config.toml
num_key_value_heads = 3
norm_place = "pre"
qk_norm = false
tie_word_embeddings = false
init_std_o = 0.0835
lr_head = 0.0143
warmup_steps = 200
decay_shape = "linear"
max_steps = 2234
Each number is 128 + 24 x the weight over its row's rms, rounded and kept within 0 to 255. Layers, rows and columns count from 0. Numbers have three digits each. The size before them is the row's rms in percent of the matrix's.

# layer 5 attention value, 96x96, rms 0.0671, rows 85-95, columns 0-95
088:159176175120114151133143132124111137096132135149144124097085100095096158111098127116099117172090107152127129120114112144114138122145080133124107124146129166114082171083123146099177125131101120108149087133123133149131167141116170105144134157101106097107127122111142116127078079129114130125
096:122158112147112122101116165116129117143128171128112134136115155117136122143163150158096120096147124142139109110098121167134118134138107141103098126092092131120186109154152122101179086162125141110125098150139144102116097127097108111177152095148190058098123147101111130112129123126152145119
102:144183113142126128157084100144140128119159099121130102151160127135101129125092139139125160069108168140158160104130159144152084083145101137140133112109147160092163106128136130133095097138139118143095132158147123108143116156088123084157145121161115149098142156134125165143158167132160123118
098:113151167108118081120125105109163170172118165167097137105115161135121158102144147134099145135111110106161110151152165141155149102142124152103128115114112159133129163104142077131110138127144156170166159134093158130125129104138126142126100116099100155082105097113140127101170146149122160118
085:142084118075112131118145144117111130099109120124126158140190153145105135115147111124148159097114107151122127163121147149104141132130107121164116146144089162087120111151116108139156098120140168166075116134140150141120083114127134167140121154091156121105112152085180118179141102114146135128
089:169154116095105104146153154097123172084095116134109157135125097112144124126114081157124141139131101150109162111103118088130073110162132140169129130087150093129145137138139128127152110105109140110100139127103105120159149100142180109102108094119100173137105113122109130137108168160147118094
100:155157134157104117119136136161126166173148150114147171108164146171138116106108121143175104114098129137148104151134156113131148137119152126112150144136144114132096134148129176152097151149076120097132115126152133136193106130094110077138144127169148148128152113136098100131128085165113161115
087:134087145076130154158131113174129112185140127091141125140114128135082111146098109134172145094150161140125158122148133132125113149164123119176155120177141129153163132075123126154101113143164110097141170136098107105134159128134134141130138154156111117175109133119118102130116114135163141164
089:101127118105083160152109156093150124137110144140116098116161099124173125123112116107082127156121116134110138156139138133154129134082111152129144118119142156078182067117111151158113135114121119117103134124100109139144148141128146104172128153133132153141153160133181125087142142181180134138
088:141095150168099142097140140138132130097118085099095131090141094069151121133110121145130125088143114083138180124083123123118143111138122089148155124131164126114162121124143102150118157128129122094180119163138127138177117099137126138142110135140129115103145107134173113145146189136092107115
103:086156118106143122155141100103134126132100164146114157134133144134113107142152124114124121058110120163125159099117131136103190137101133133083100154112136127166127163164098101105130107171158138132123160117164114156112116080147142110101164143085111143106159114137150123135126132101119134083
# layer 5 attention output (transposed), 96x96, rms 0.0831, rows 85-95, columns 0-95
076:131126083134114107136134116120144122131140076124101132135157128100146157111172113112155113078186140119088137093164139124103142133149149129128157138093160121126179131140128159131093138094144097143102174146109135128097105151163119119128105126123136138136137167141153109104160169091150077156
100:135095145104113144165107081111152132064161077150136160138126112136152134126113110098106182127131173127080178134119099113139132128124125102125156130141096161135097094128087141124147134138134139140134139131126124115136155081141142123132076138150101140155099149134122095112124126160072110118
089:086120167112114161129135148082107145133122136114141139151140135081141138107178150144116091143144140117086134123116169115108130156132142059114125139117116120127148144126137143141141127079107168153135107122129127120151109154120115148123071127125162124147158119184137120163109180101084128090
105:111104114139132182158093138175100093080058105126132128163123096134142122130136132147122125098125155137128125090078093125086123136118162125139150172124130086089096124145129160106141117137138145111178093135162110118121101120107111126139170145149143136173129138128141121149120099107125129128
085:103202153144108118122109154104125112136127164152099150102116139083150153156118122152103104159121140128114123102133109097089100157104129119104166123158101109112144115092116110124117106132129116108149141126122129124104167137105108106148162132170105107135087085179096135091094140160097123108
097:104121117089131180143141098160104092143117117123169118123101206109166124132118149141146127138159133097130099120136122195102162143118132107127177170160118122128127128147120124121127123117111117134155095136097170121115133116139092121116171136106187122139167126107159138127160122115119150123
095:120121119129179198142138131108126108115144106124131120222086103110103135153132107129100151138137140148125134095160123104120144137183114158133102129160107117116142125129094123157118115130160122152103092118150147127080128144165153127104112124088140100158115133159094111129146141137152121154
073:131144106119115109160137111107122141175124124157108149117144110142104111119120164105132123117124128127104133151098136113135141146119116123092072088130107110090124172140089140141141155111161141152161111109175127116116113110087098144110136100085154168140126163132126111202136186098163138137
099:179120136134200076103190136127131118106132148095122125155129176087122130119137157135121127142108140129126114115114159176088077141146146092146130145187120095140123137114141115108146144117078132122107122139109118118101116129151092136103114117155143130111119067148113133119139146122104117128
094:113126085071129136135151155165160126128150140132129125143173165177195168115089181136121120125125169164155112137147134173129114133122141126138116149147114110139089149152155144113147117099099128148093108120132148093113114121137137124154143176110142123152142126139111142117104091161118162112
101:142152141165117158139113167138116073121186098140138147162132082133138128137107174151118129131154119122131108136101103099156116111135126144141137129141111100085126099112146136123087133089083151141139123104079163106106150153109103169133171086155124114154164144135084123128135128130119122090
# layer 5 MLP gate, 128x96, rms 0.0978, rows 0-40, columns 0-95
100:128145156112125145101124149140148099156094108124089160102103123138159120153131112155100159143128114132134114124126135142124169125141169144123139130145147120075084188101104113160161151150135115135124125171156108088127166107161100127150107121077104131127132122113140170122143140127194117085
104:103136110148121116172150099153085122141133137133156160137099113107154168134132152155145119131172177107133116131135143088142094126072110103101117147141144152108099084143106116115144134132130126159153157140109107101134116166147162088109152136156164114138178132132123157096083156132095106117
109:085121107103119160105102107152152126147114122083126121143101157140127151077118130111110142098135166119087160089092081183135148148095122137137181112167088117107137105168124138151148129132093105090100134126097145115109153105117139138124133130118105151124140126157099167108137128126138173128
096:101141156134152176142180134148068117139105156160129140113112140105118126111162122085147137121153132140123093146114138137148148134153122146140105142103148131119132129168056136139128099102104117158119141156106090102159149115142095134150140131106084169128098115154145106081126095089105120140
096:119135119143126142141117148186113137103099155105121143127115130065180139136148086180158112134123138134137116130120133146089145116132114092132133114119102126159108107138152147050169107141140146123109138154143139153130123121126083119182160134095115120100110147098109102149121115148074120148
097:165155137107135118094147102127165121161079122096135141141145152173135109104103092171117115146109129174110141156095150140146154110095138142163101117125115146140123119100148154151096134118138127097107135108118150151155076149128153134101173133099179170131143179134122129119099143126110109098
100:141140130057121154145145114161130087122142147150137141129129119060142125120112113164121137090106138159125099125123136161092190079131150161099129155145109115103129068162137156158099141081115143127119128124098101131094138122139111148090120135133150123120121139165109131112141090137120111122
107:064113148110134160152134104085160117163097146131106099132100131112141111113120124184138159124119093122126091093157115103097184135144137117137117117134140142154158159137147113118172133128146165155106172109105123098123139126163164139128148151110165150117181139093138133160128133147111112139
111:103105121109129124155147116130109159152109092127156109078159132139124089087141094113094169116122134130122127150101122186098081137125137133143089142110144102151123114089109170140129140198107169120135157076104151148130149102150128145121132131134132152144139135132141170164112125110111134161
111:161125133074149121108145108157120136073135097155112130094102173155131112172123150109175141133124138089130162103159110121148135103129135141099111134137101098116166134148141138151095149124086144124093129095117105133187100134128126125119129170146108152118144129147165168162108125143132081121
096:149135105178120127114127173098134149156116131119138112103116125116095162085094101149141125137115128153105126149123095118161108149122130091151152121138134140162077080169168135111121132137091143086128146142109123095123092157112164106136106130115179098129157147104118135121165115161155079120
099:144073110158134188115114112153105144151157151138102115132156123119191148160154094110127116073109147114148142145113122130121180116121124158163121113168135163131132113121119098175129142149128138141131130147153147129125158129136157161128132137117150095109171159146147131159168178129114110108
098:135108149143114116088088134140131144149128149123175121137096134152170115134177157100107157108129112152136159157138104129096111156121137132107100152123137144153149106149143128110148137137127134140171155135084117112134159130083126073080068100106097123157106122176148134105096089120117128124
104:108126162133117131116086120164159086101123132084132114125178118100146137163157111079100153116075112124168126117133132133121119120131167102146115150131185142110118092100137171127116120100120120170119149135119113091135124119095086096110111136123108123169112138139140086104141132174137137161
093:155115145135105145141124137137118173128132124164132109134104107154167131139186176139124134150156125115103131116162120152122145152129142134115075144171138174138131130156122078157127128124099085107136162174113122170148126110095128175091108132139098123167150133185129150088132135113119134127
099:103123140136115134119073145104158108097113133134119126134160166118149142146115118132168130167122135076116157130138120141129150126134137126116121087195166164137130073118081077161168117122106091126104152141152140084145114120142136162176116113121118162148165133100127145133132116137115152103
096:084079138131116094114137146101146150133104134151127114135146141069146115160155134168118123142126082118110124106133122118132127113136146127133140086162124180126095086121149115118117162133093129166141051103118148114133150142134126118110129105189123178127154101128108131110141166164116117127
093:085183094132133142077157141124130144103120146110109162131140145091136119122142096113106089109074120138090151148138090188171128111142087118112151102110178126119149143131096126148114098164128118112124102149159091121123143165126145146130105078127138141131150130150126103111147109125158117130
084:171112121112123173157164113147109173093132169117085097142148104173093148111131122119106155155154116156105152101115137119148114156110156122122161132136161125112125149102096145103092144102147126120117164112103150103070134096110163162171119114143162100143138131120082119147113124127138128125
100:111141074133157120106182126124129115146159130143110125177125090135113157109146111165148144110157098108116171121107149133132136126161151152140160118117141118111086141115085170108153132136111155133159185103144146132147112116174100094098138123076128143140152133159162106137136163101129129111
103:141172075111120156157158091120135136152107125124156073154112139132135083126111099146103140141130140142172101148111105153143155120102111171098142137110126119092094113086120111128117113093135115144079149118116113119125156123144134097095138116109102110133156128109162098092087125134150095078
107:107098124078136152114128131091102095132132134138103118165151084074105150104119171141150098118141164123118109104116148143155089125117112167106137140103101130136097093167136093150112092128113128111146137147128145153169135115141121171117090159128139116155116104156157122129106162104171140084
102:158107120148116116143112098183092129142110133115117116157154147125136167156136121140126140148141140146097136121092104099086139139126101092171156103133114136154182163148137127112134137096159116127154140143108124103132098181156156129138170111154124133102163069132181142105129154113116104098
102:103147110119105122160138162148098074144097118134099146139133161140127061132112121146162058103134182112128131103136146129126162111132142089087128167140104118105155129075139136110159144121107131123131137128119124173154132115094145117129129092144116139099111159168085101138119113142122124131
098:151111164137125095122152102154146095102117136103108158168147134094154136165129121142173164142114096149141149110120149095102156109151103110103097105099131118113135141131108116109120103113123167151148103137093095093118144121154115135175082140166095123117120130172140140132157149168125139068
096:091145119094106155113162104131112121128107084168161158080128162162127111108110092161154134097122133111169122107115079160173143101140122151117145118122126143128133112091141134183132135104158139082123136089130130092100113148161106143106117133127147104135144135120168117101175101118109134124
089:138189145112095128117140115125106131107133167145124114112106120115142151127101130117112135113137157151126157142088189138108158153172087127113164140129169103113121113144148132178112176074130144111142174130135155139133110146124167116160156093129151082152131171149122125116151122154138107142
099:138099092141167139168121136131144075094144113090122160120126098132103116155146180139105138128152132086117110126142102166142121106103077129133182128121093161069116140105114102127104159082151110127091133127115150124124146122146099134125144091135112134126119131128075134112086154138135122152
097:138118154117119117176144132110125126128131191190132107145138132115149154160137106113124117153136161096121152131127141108119129171090136145140132167128080128110118127114141151135119146091139111100101106113125102121098122148086181128103111152094160100125135143138167099161154065142136089109
109:119130120150127100143133189108121163109121120133122143133125073131138117120123127084140093142130136155150190151156129104113097124094144138117135116073187131079105118142113130131184146145124113147096123116112156112129154143162115159150175124122168097168137147098119137115150140160124138114
097:180105152139129128133112133129102139169141148120132131150090134133118143161132105159128168156117151129156103120116097084153108123098157118141142090095121128095106167169067129140107128123126143152115148086143165137140149151119134136136115174147102176111152176091159141148111116135112120084
094:109096146159136162129095138090115134119117137148150157096107104141146075111148125116138109115137168103079092114117168134128058127123138178150123106154138113145171100123140141122120120119120151089151126161158112140131124114129175134098135143139133117149126086147117088098121110102083155099
093:110141149124126088140144139112107142113119108107145122149124119179138116123130121132097108120147129126132124117126124131137147163112107102144101115156173088145093075098133121100166168154129077158109115088153144104123150140126127157152110122089092117139137152137165108148127128122082160213
100:130143126113147135147156091117131149082108153099121146143095137152179124158133092078113128116137136129074123154117109113116108122106189098126143117132115105076138130118092096094107103146119103167168152134111142101115166117108131141099135148121159157100139122121143132157108123113065111106
095:144150113144110134126104083132160111150100100108119039124099150111138153111143126094124147095115111097109129121157137143107104154144105172118134114114072109152152086142125134114127105078115102130136168117146151113119148135116116103148131173112105141103108122159156103167169116125105143121
101:146142152112122137126103102161162090105108130121140171134158149118106139120133126185143163140125125138113132089134118168137115104142093141084110140159139164093146137114131129164144123152147130166083171123128132102087132130186112167172104134106102143138139130115169102093131137079153124128
096:115113160105141108178165138117116135136172131096130113145159110183098132094181135158099128151124065131125105106112120134163158108116119141171138155123119099145146103147153122109131134153080176112148127122091153119136154125128145103121105143139163119125087149152145137171133166121112111126
103:135116120148140158138163088147125124118119157087088101109148159105106134124150121133157139066142143128118125113129148127141088138149100092127148114121149147080186074112155127107132089108124093118137120095110122134132122102161135150130148179104148117103132161116120124152093116125179106085
099:114132111142130171125117136123092115139117100130181136051142149184148123108133089140136138141182115139118129111146089092119116127113102145115093116138119148137131112121138118097137161079106166172135132138118098140085121110155119125158121108104126146130135152100152112121152134131094143062
095:136156101113116106162138115135133088158130116075064094173137171114094141111162148100129138140148134138122134149154109124082099114106119114125168129158124151130150141129121106173150099129127149078136157131125152098094175140175167153118127169138126123133151115122123145114105139138145099114
103:104106124117111120103128121121158113125126119097186131109149134131131124145154138130087155103154150099105125134122122146104128104161143141108080138098147146134098073151097162103113105181154159141131153100140120111129130119136108143100068124130148119098122151111101143087109129167068128079
# layer 5 MLP up, 128x96, rms 0.094, rows 0-40, columns 0-95
102:122162096112113134118147115173101122145157170131093081125145172148147143160099120139141105074111118119081078160096116141125134100115122132099166137143140143120108096144116130066136146113139156138124113146150158160080109105103153137133113113121128132139162147139164132088169129118137120110
097:106116107159115112130093138129169105136136139071146166126098102079126133134106117123150086132129127158154091120155134146136148116119099120118152154150167177115125135193103098143134122153095112096170140105116112176094138120121099128129093144137130118154136142163135158136183149153140127116
092:144153146118132149096125121147108143118103123134147124123132136130087042137153140164099103146121074130146146097132154132079103099164136102069156140133129148132126118184096094084115111125126114105123108095157145132122168118119129126169093117134160107133137092114120125155130103137134116117
099:152137071126143104109107117160113179139112154145129107105115162114119113148103113120141136112137093144111146162088144074113133095105141081124095155104131086164166151146193155153087136110137089122124100142082136145134148149109106118117147111141121128135149097129128094136139127139117144159
100:087163113092125133134203126136154139126123129124129133127103135107160174122133128138137125137123127132144139124174160129080127131135103096168146112144121161142130085136144102086113126106080156136171129135114159148156111101071177122107118150137100123132112125100155128094164106114128087142
098:139085160098112138147103125152120140100115129136110123152111124119128166106117131106143093167143120132105149156141112143129095134123124141202116097097078104108131126160148095136110083104111149093084107118131126113155151116109146119125117144078114124162130111110129143103133172138177121188
104:097119113164131138146114124126137063132174171097132137139124150114091146158092136138123106107114161093122140109101156134120168127131153122149097140161157126104163126153092138147163142088106127192120112095121130078142123149108089143119137165114152129120126153116105118152126148110105173146
105:139129129097109097089129116150138152138159094143152167176157146114168149131135099189166108158128121152105109119110086104145118093100120156093114126139132158115122143087154100163130135153137171132103159154120111112135111154152087145097144135140136116096112152159159128133113138105135174140
107:163112140127138153102090137097090165104150132098091105139077122150146099139105112117138156145110137113138107141120124128114123098130153117129099147166144123126087114086125128109115161135092104094086087156166135169138136167130108144164162141127172136127128097125146132092092121087160131100
106:099150209139135127173108136144121182120105138152130118121163115133150135098110142131132157120159168099109141128135140094136139089110156156153121120124137142142133132134147098171160150117113135121095118122106107123127117150098153131070147104109167109135082151129157116133098096087162155150
099:158158122155118091135117140158139148133097120098111117120117136116143110124123152156124122136156165139077139142156117133156104111156157165136152124121122112160129066101119091103149148105113127149104157108101143135122144120133182101178109141133143117192147126110073150107175103153110134109
095:125110103151136129171155108124118137123132170143079166125141164127100140091117135115131114121152179137192094116099147128136154149133109145144079131122137153118102142130139111116085106132123134124165099127082121141122169163141097127176096086113097147165104131160124156120139126113116110165
095:113108158146169102118118103143132140168138114118084128131141083134116154105100126109146112117055145142136108155118148117117171150121144127166148112093131113138107110139094114089160171125143116101139147095126122081093106104188139168114148140130145149119120091120152145117151146114137171108
110:144123092164141119148102124134080124098143134163144082138123130097203129132110099114136191149102126126140145085152107135118116115132079081122161117127117124158170149105156153111132110139149139130125182177109132103106106108118162170146131145122129123135124151151136116125131130083132127134
105:152107106137133127080112126126129130173136105143124109118106100092095112085145124136152064122112120168147154161119144157144117144135103141133136118147082101171142135117140128106131121148115121121110116178099215135107108132139130093107140089103123123146130129089144103082132143136149133095
092:118132136134111111172125118066142135162176136107123166129138136084175097139130097126157128152155147147125128091138130124142153136123117135138196108146149087126105109195142122125106124161101170113144130091128112114101134129116120105112136106130125094123085086133091122121146120137096102156
104:115116131098153074162123116153128119145148155142119120173140086129077117148138138113121134140133106124080079157129125147084175162124123095163141108141147151139147160066117168147136127117117134147108140143172125141101159135128146114109090176113114127117131136131144091125153141147137096166
100:130160117139125079129128090094127140131102152101125114080106105135107100086131144115140143099137139107169109123124157120142158145169117141074103101096134108183147113138123153086144118113092139112143110089121137170100097127109124116137147126146088196143121123151141119156104150137142096123
097:126115123165141147147148125135128114134118091111141129134135170100086095166115191121164123091118124128145167134094087088136165148175132165123123158157140150111112163146136100157146135099130119119113068143149138153116146133102148134107156137125109135129114126182130142101126085138124076119
098:142161128158076131158157088104074132140117115163111147138159178131181118126114087181100090158136098100116104170135121116091130152121099123135145144144145102154080089153100103140111138115114116137129141138102126131149145099148149136110093158116133150126114139109154105100115138132124110132
104:121109156132129097114063124117137147116107189158136077143135140124107160149109150149110147097109128134141129155159134106121113122099097120140116136110139153113120093116120115183075151127106096124126150103152142154105124104111181084138084109174099136174144142126126128120142127156109117151
110:102122150094079132104149146150110100118116099157130131084141147165137130149119167147170117147099143094129142125152098133082121105127153111105114121116099142097135109099065147116108156136118123113128175136111093112121103105141085093159163114147130126138119136138138112184097173133159111130
097:150128189105124119159126158104127131102087132095105133177108061163133171103095114168151087136124110110102106101098117134116130153098142132100134169122106168112136097094119097122123124137131126099100146130145122121121115120129102115171110127132119087153128088146093127119094151132123139094
101:121096168165117170083102135117132121119124105154106098117135135171109139147116146103130100162168129141112130091142131149099156124120157116131128137142138114107127146162130152076130124171132087109106143138097160110120096133103122161127090179143111134089084091136166122115119143100073129130
096:111122126102153142150137081148118115090152100062170180116140167106135124126079128170128156095119118110127129080124115111146158161164131137158136125156161118109111118123131145170113103125126083162104163103130115118151113116126115139145121144141092119114107143131133156178097137104163120117
092:176153129123092127114101198101109160120139148139147143099147106124149136140099131119129123150097147094132125169121112150107119063086111132111150130142151092137148133114136132113124121136108150080123100144149152159082117137117098113133093162127118151179137149130153103153096185144130139129
102:052136112108162139092136133145100144098140128099140176071156095136115080106146122155145128125143142122098156154144168127107104104143148078135113133142127105129079119109170110145112128115144109137119109122150158101109152128136138149124162143127131126137111068107149123119155089121143104102
096:123159180128136125147108163152131117146065145127156128131095173141158078117090103123139109106079091138149127085147140108127096137168159110123142141123163114106105131164163107122151119147124133100136086097117121133133128102096126101174159136149146140120141146114106136143147140081099145130
097:151158111176130101106102105118129161133151109137169114107110153133112136151128113117155110104156125101123126140135159162111149101172121177097089129123179166172145099102076107173131149150099145127123116133141100146109164113152158134144124087099132100149131142133151138107124116127160169141
108:147134090123126091167114123129126102105145092110101128119151116131153135103136163116127146120080173097133108111136132132086123099098121120144112116163094153141100149119154136132093172137097097134125148133140133128135096156117124086113101110123071096116145076118145109093176178119132108166
101:136136158154060099157110114134126125104124154122157117105105153117119112086127118105082120126141119101079140095131147164123164121114137180146132079103159134116196111135117113078152123118127149098169154095105111149080168140108126125137123119125139141105114118155121144114122144143117140123
094:117158127172170121141102109135061106127110168147145139151170141128114123115155104112178122177149123125143148106157140109117109147122129137136105120125139105087161142149109115130131132107121156109142115102130158141145135107148147070088136158084092141138131124193085090148138112132124136135
090:122115127103154135102154143083130119153104129143148180086187146126116084126137127158126124112124140157146150143139117130136110121153104152128128131095159154162119150167078112145148101163119093119133101107139119165153109143132112081106085069138129154132177129094126126143121087110143134137
101:169162127116117090160130160135138165119089197128161132114088129165145133127136167145122121156139100140139115144124083114136123129129108167111136095139160127138132124119171145134161133104116143119101113138161148172114129115122089103102098135144139133105094124167095114099095142161161179130
093:118137122163182095124116140101096109129116128081107117095150058159151131143129178104143141144144137111111099149103154128105147125100082111116173119136141092183107090135115130095126178144119110107146123112138126117140094100098146124105113150114150120130092091133104131142153142126138133102
098:120139152179075152169122136151111098136111118089149124153165092120126106151102116122142123139100112113115112120167124158154131090145078151112130140171155113124126170079103135131131088134133144121096160128146128102107150148124123138128148106159142148096129085155136124067118117153114105088
097:144079131121135120116122121103128127123121136156115131090135137175121086108170157144146086132146133142074134123155133172078128172103072139167147131106164103156151141128141155120113134105133152148146117122144104154159112141166105171140121109136143132131130181101115156149107129097103128089
098:146110112124144119137117100105144123156128129154128089108138136149143147144096156113090122144154117151149153125092091135159108121091127132130155133132118105142176122145104127109134209103150146170134117124139097136135161128146125110090109132106147192100180123133173131125164083168121130109
106:117111110150133115152119120091115128082094098159135123068121138139138131125153163112090187089132082125142087123153129104141146100158132139123146111158148136121167133113137112101097131120115087163106135149131155166135138141155155171143104157106150169132114113103108097132153124172162123127
097:144142086120127203144101171152144140085099141111126100134136142124116088135139122136142126116135133159146152154123115053114119104158151153085150103153127144094124152128120117115175137090136131113112158136143137099120141135109118121112131083121100134163120136112109156099131133069151151097
104:136099109116151182144164155125094124136137129128168069095126126158109134151126130100137140130126162126140105065128123148106151110141136146160121156087112108161118114124106138107134116088121133114066191127125135118160082120140142132081171119141150117113129168116143130129136141122124170108
# layer 5 MLP down (transposed), 128x96, rms 0.0968, rows 0-40, columns 0-95
102:121142161146170157147121126146116112140125131137062143108098143122121146179104134122142167131126124165101135142147153102135126135135142150130137122149135120076086104107099164126159142152146105134132109123147122141115107069137088133134090112119098131189142172124115155149143112110191098140
104:124148083142154107146166129137121117065157162124108102108122068137138162169097125111164135094110121085124129134109138151133135145166148161162152124141153112104140102127152131127133181141173126117130089121131159149145132137146138124154115143159090153144155167112131137096098091124151145139
100:142145093134159143111115112156115115088133125114130159118114083147155087149155111134143158131089092165104140144133095116152108099127134131084098142109124159103139149133152118059124163080173141133114123145135080155119099140132155139115165110140098090120159151116108101144137104137136093128
099:131073091118089129134123129141100093102124117125105139089134155115133135127084133145146158112069104148136091176139147112150139127096108143127118152151163124123083124117155102111114179155096178124142086141119113119152097163131144097158135125125124130114144147153093138128169127104089151121
100:137135153111126147077110128076124172145124113144085134118091106128135149133116129117152132122099123090124112106117093146136135089138131090140166123120131107154158116119144136105169142132158089134141161112139162150139137120165142117111081109130177087148086164150132167164115093123087157147
097:134158090129105147149109113097138129132060115151183137101161110126145136119129105103118160138091152118133080115099120143140159161097134145117117155138123169202161079112115102115121126135165144109159180113102100170147100144115109135134135142111112150130118109134121144129116108141133121148
105:111145141071152149112109123121119106133142148187104170153124129106137162207142149120167129120125140139107121121130142118108122114137142113096140104151097103134072106113105113145118132100122119150095132152137175092134124112106107103115140158092148149131114124109095174133100093122111108177
104:154118151165109107156134148156181108181126145123089128129114147139118156119124153147123118128134151152171142133141114118114174152177131106143129146139152131129175142161112135124166141115119110110124123096124142130146155078097105117149165145088174098115106121113076138118129083142177106141
099:166115120126125107169053141128121116126131174130155130151130136133149117140119143092136138117127169099171081142119113098121127145134148120143087127122153129116096152141140124125134162102111118137116133143121091117147149124061114071112154157129140111138137168096110108079095143172135095154
101:160155130098089158114180130103113160174140077126120130132148134115116139172140148155135192127142104143162136161155126155087149145139124157121129156111096140149114120076125072095104125106130137156117151148134152113148150150136171132103118109129146110116140147087124110152130146113133089126
103:140151144160139097127119108139087105178083118166135107107104111124115133124115176120145131107113136139109112143129149063165166136134120149135164135156123126162091163160143162133093143162152148090110132120106111131100114140131160129134073141113159151108112104164098138128127101159085126127
096:138130153129138139127157148090113141067084132133127089107133126133140159084106142074065129089107145116116147113096159133118142114159121153108120139175110121133107137143128140174182102125163147095153096083100123127143105121126103136166093151097154128132135147132115136121112103128149113138
104:114105078129144119156149134154104124145171146157159160137143103097154123175156129141145128133097142145093125088151104111122132091117131123143128098107203105149098099132107118133139097085139137117094152162071106109118148099090124096122163113108126136141133162134135123110117114110141132087
101:115138112121147146151155142133123171132120168115146101115146122144128117128168130105156096141064160135128140208139119102110111159143135142165149136106136096130121128171140118136100149156142137140168134126095160133120156120093123150141090140158120138152154145135068120177140134095109161112
100:145129134152156141123200149123121116115121112070104103130124146130103123140102126136152118120105143114118146143167136118142126095129120138133127112091142132136128152132106155160110168149141177104129072181142132088116132163143088115143113121165133151146155123102082166114096143103149072144
103:154103132125107140144116144107109109071131170152181114117167084131122147138108103175115106137124134136136113118127146114124146114093116160172139116149135135129094183092181108091128107133133127103125114129161155084131112144125134110129116127095123137090115111113152099136134158100076149176
101:143103093118160095131204110128143124161114175128129117133144169098137120144104168164119152113169143091094096134123090151132140098149149131121178150111106096139127123071148126080130139114108134113148105133113113125142154118102160144128150118102150140139094122107151138154128136113081130110
096:120118098120179096155080149129124138105130121146117166103149101150099076151118129129083148138120089111089075100099166133133150123140143153090152092141141118128111119122138171148149113091173145118123118155153130126090115138136147112132127139140115134133097135136153126144127080157142166177
093:099128100110134138146147169143098093113094140114139105140148110103173103137160157193081137139104109168133144114161104146159128136137168095133124144117123126093111091129176115107109146134105162120104160124123106128128146092098152130158104140152127093128118140061166145112139114140129121118
101:129162123140138132118130139098152138123099166168135171121099078124095151140148123150169136130168126147188135110098170146183088113119157097130151106149145159135126125137116105132097152134131155136156150121157151148161143106117155122102092174113121090136165149126151142138124130105096118100
098:139133124132154113147146109142128167122127131071112101145123163188122152123127186115108127117136145102097130089099127152122111110152084128108135119169103131144107113105163133111140124147115089161096132171165126103124128122078083145160163167096121161134145135105169136125123101132108105121
095:148159099126136084187160124101119115115129116155120150153133138129139099069154112126125119116086177124077105112145130145108118099134134157123135123072132113146116123122146119167158122133144100107155130135192139092129097126157123114139115110137174111084156110151125117143150098119145095106
099:117147108127137160093116133117067146121112131119148135118134160171103125153093116125136172097148133153169148143108147125133105108124107141131078094094179160128133147165100076168141168096134168122121125086185100148127136087106146129117120121147134117133145145119122150144111097126129133155
097:138112102146130110107143127142159110119071094145150134146151155111108159093146142072138144171102118137125100177134081130138137131119111119166106130098159172115153098131088142169113115115119167124136119122115075136109095127066137154155126083120093136129127118113144119146121150123143117108
094:142119137159079086152129111146109113135103098116117134138132156145133125101124149116129088143109093172108135137134144150135092133110160147136120101128129123141162169128157109158084178075110136131131080134142152155120093151122121136155167155118089179169127123105110080095136131147109151126
094:135128149081112145090172115155112139172141128139150125093133185137108103135103141160169095130126163136123116152114116146130139097150152111129093122150118142150141136087162069126117094141124151117140092084110079132115131098106135105118161120155160186126149142147124123137138103129161134149
096:137130133158133143187130083133138136128106121118129118130116137108074115143157139119116155067132143078116122140091141108141115122189166132154126124143104135157123156117146153131096099161140108146143101123091156143105112147146086145112144127098148161153118153163120110112086157139135184106
097:144104116107159182089141119102103132117130161099149106113118124114119111162147113100141101157093099104177137091096117128113105130088156125149155150101087107115127110143105111153086110136144101142142184101152171140114100150110141144115130124131170111068107128155105128122136119134148096120
099:121091118136107154153142144147119131137133096107073148143095121137150133153137166102125125127130144204095152104115119126104092163105126135154150156095110151111098159140081086106146113105165107088117109124101133081159148120117116120135140128145105120113146110137092118125186148147112104109
109:175134105103123136122144093117130116113125128135137128130106118158166142113127070126094122139063096127150140158119118112150120094149139096133086139131083104102122116083107117101119151098104124101098113102146146126146114126119140110146207134121158159138149117156106125159150140099094152169
098:128073118073143141156138114152115129141105159137110142115078107147186145127138125138119095159134152131150124153117154128130066135141097123126104097139126111132136175117102102117102161154178181135144125128154135127130118140125140132161085122147127154142077090134134118077116142148128153142
102:183178161105117122101154093135165112094160122127113101110104141082159137135115102087134170077154108128109149161107149144098127136108096148116158123169121128147100080115129134137139172127144093142130132124128121120113135148118110133124131127132134150143060150115120136175120171128144145126
093:116136105085167118119087140111179137131126126112128110109088141126128118139123130165131116124135115096092151120121147152123141097139123160099124136113100156116146132056168155136144121099109103171138179107122101147143155132127140157093096168113075124154129116142164153138124136095161150170
097:084107142118182123117124123126105099090126133110157126155142129128093139126121110139109099136122101136085151100109107124169136108100132128161138110135134086113083115142094113149100113123139089147108099155096158091166118122129149109115172105167097131155149146145092062137143174127136119116
093:183138143163154137143133098132119145127136090125170116105178122130114171144170145144148153125167121100145107112146125126146178164129120124129123112140132112148155125135118102102096119138112154120159134073140074124116141096151137157117157114134118096098136145162125106133153088104108173079
102:142138115166151139168161152104103136100137178122109143166126140106125151104135141167161113125096145150128126153128150100085137135097150159135121172118085127143139126095132103134154083129117113131137130150114123151117162155105130115190134100093106115130130152150115118098098109151071174103
099:130171115100134160188137171105110107080118121112117130142139096126099126099119135139132106143112138162143131097124084154138134066109133104146149126145086102156104131133149137085110170157126118100129107145142130136141057146107104111126141171132145145136110131121115130172096101133117138090
098:118124106114136114128135123175151099154113169096143143144128181137117136117142107118134162133118147174111111114164116152124137159088090127154120116127116140133122127130180118113140054115133091143102125124156131081121131105151174141098122148149095097109132129129167130123091139188142165107
104:138110111161088130124161119133137157116130086131133147111120106107123135122138163095143142150144090127109092174145152120150167083133159135143165164132080132106134151119151149156089105086145113108100118096143092141104167118103144157086120159108138143095124124117152116100114078170124143127
100:155109126151144174142129132111135124110098141075136118138105133150150144141135110136138140137125141134126161120149085116122137074151119162126154122138126090170106154126153137093121133083176143160110121117151126123109131117132096103100164154163148093079129107106079170162140152132119107071
102:130150156139148089106134105149096112148119161108112139125124135135103098132161158097126149147109132134104150071138151124153138117123147134101103090116128122165155121136077114134178128107083128153114154130139202144104117129081165158140094128186109132122160130139117166142120135150139150123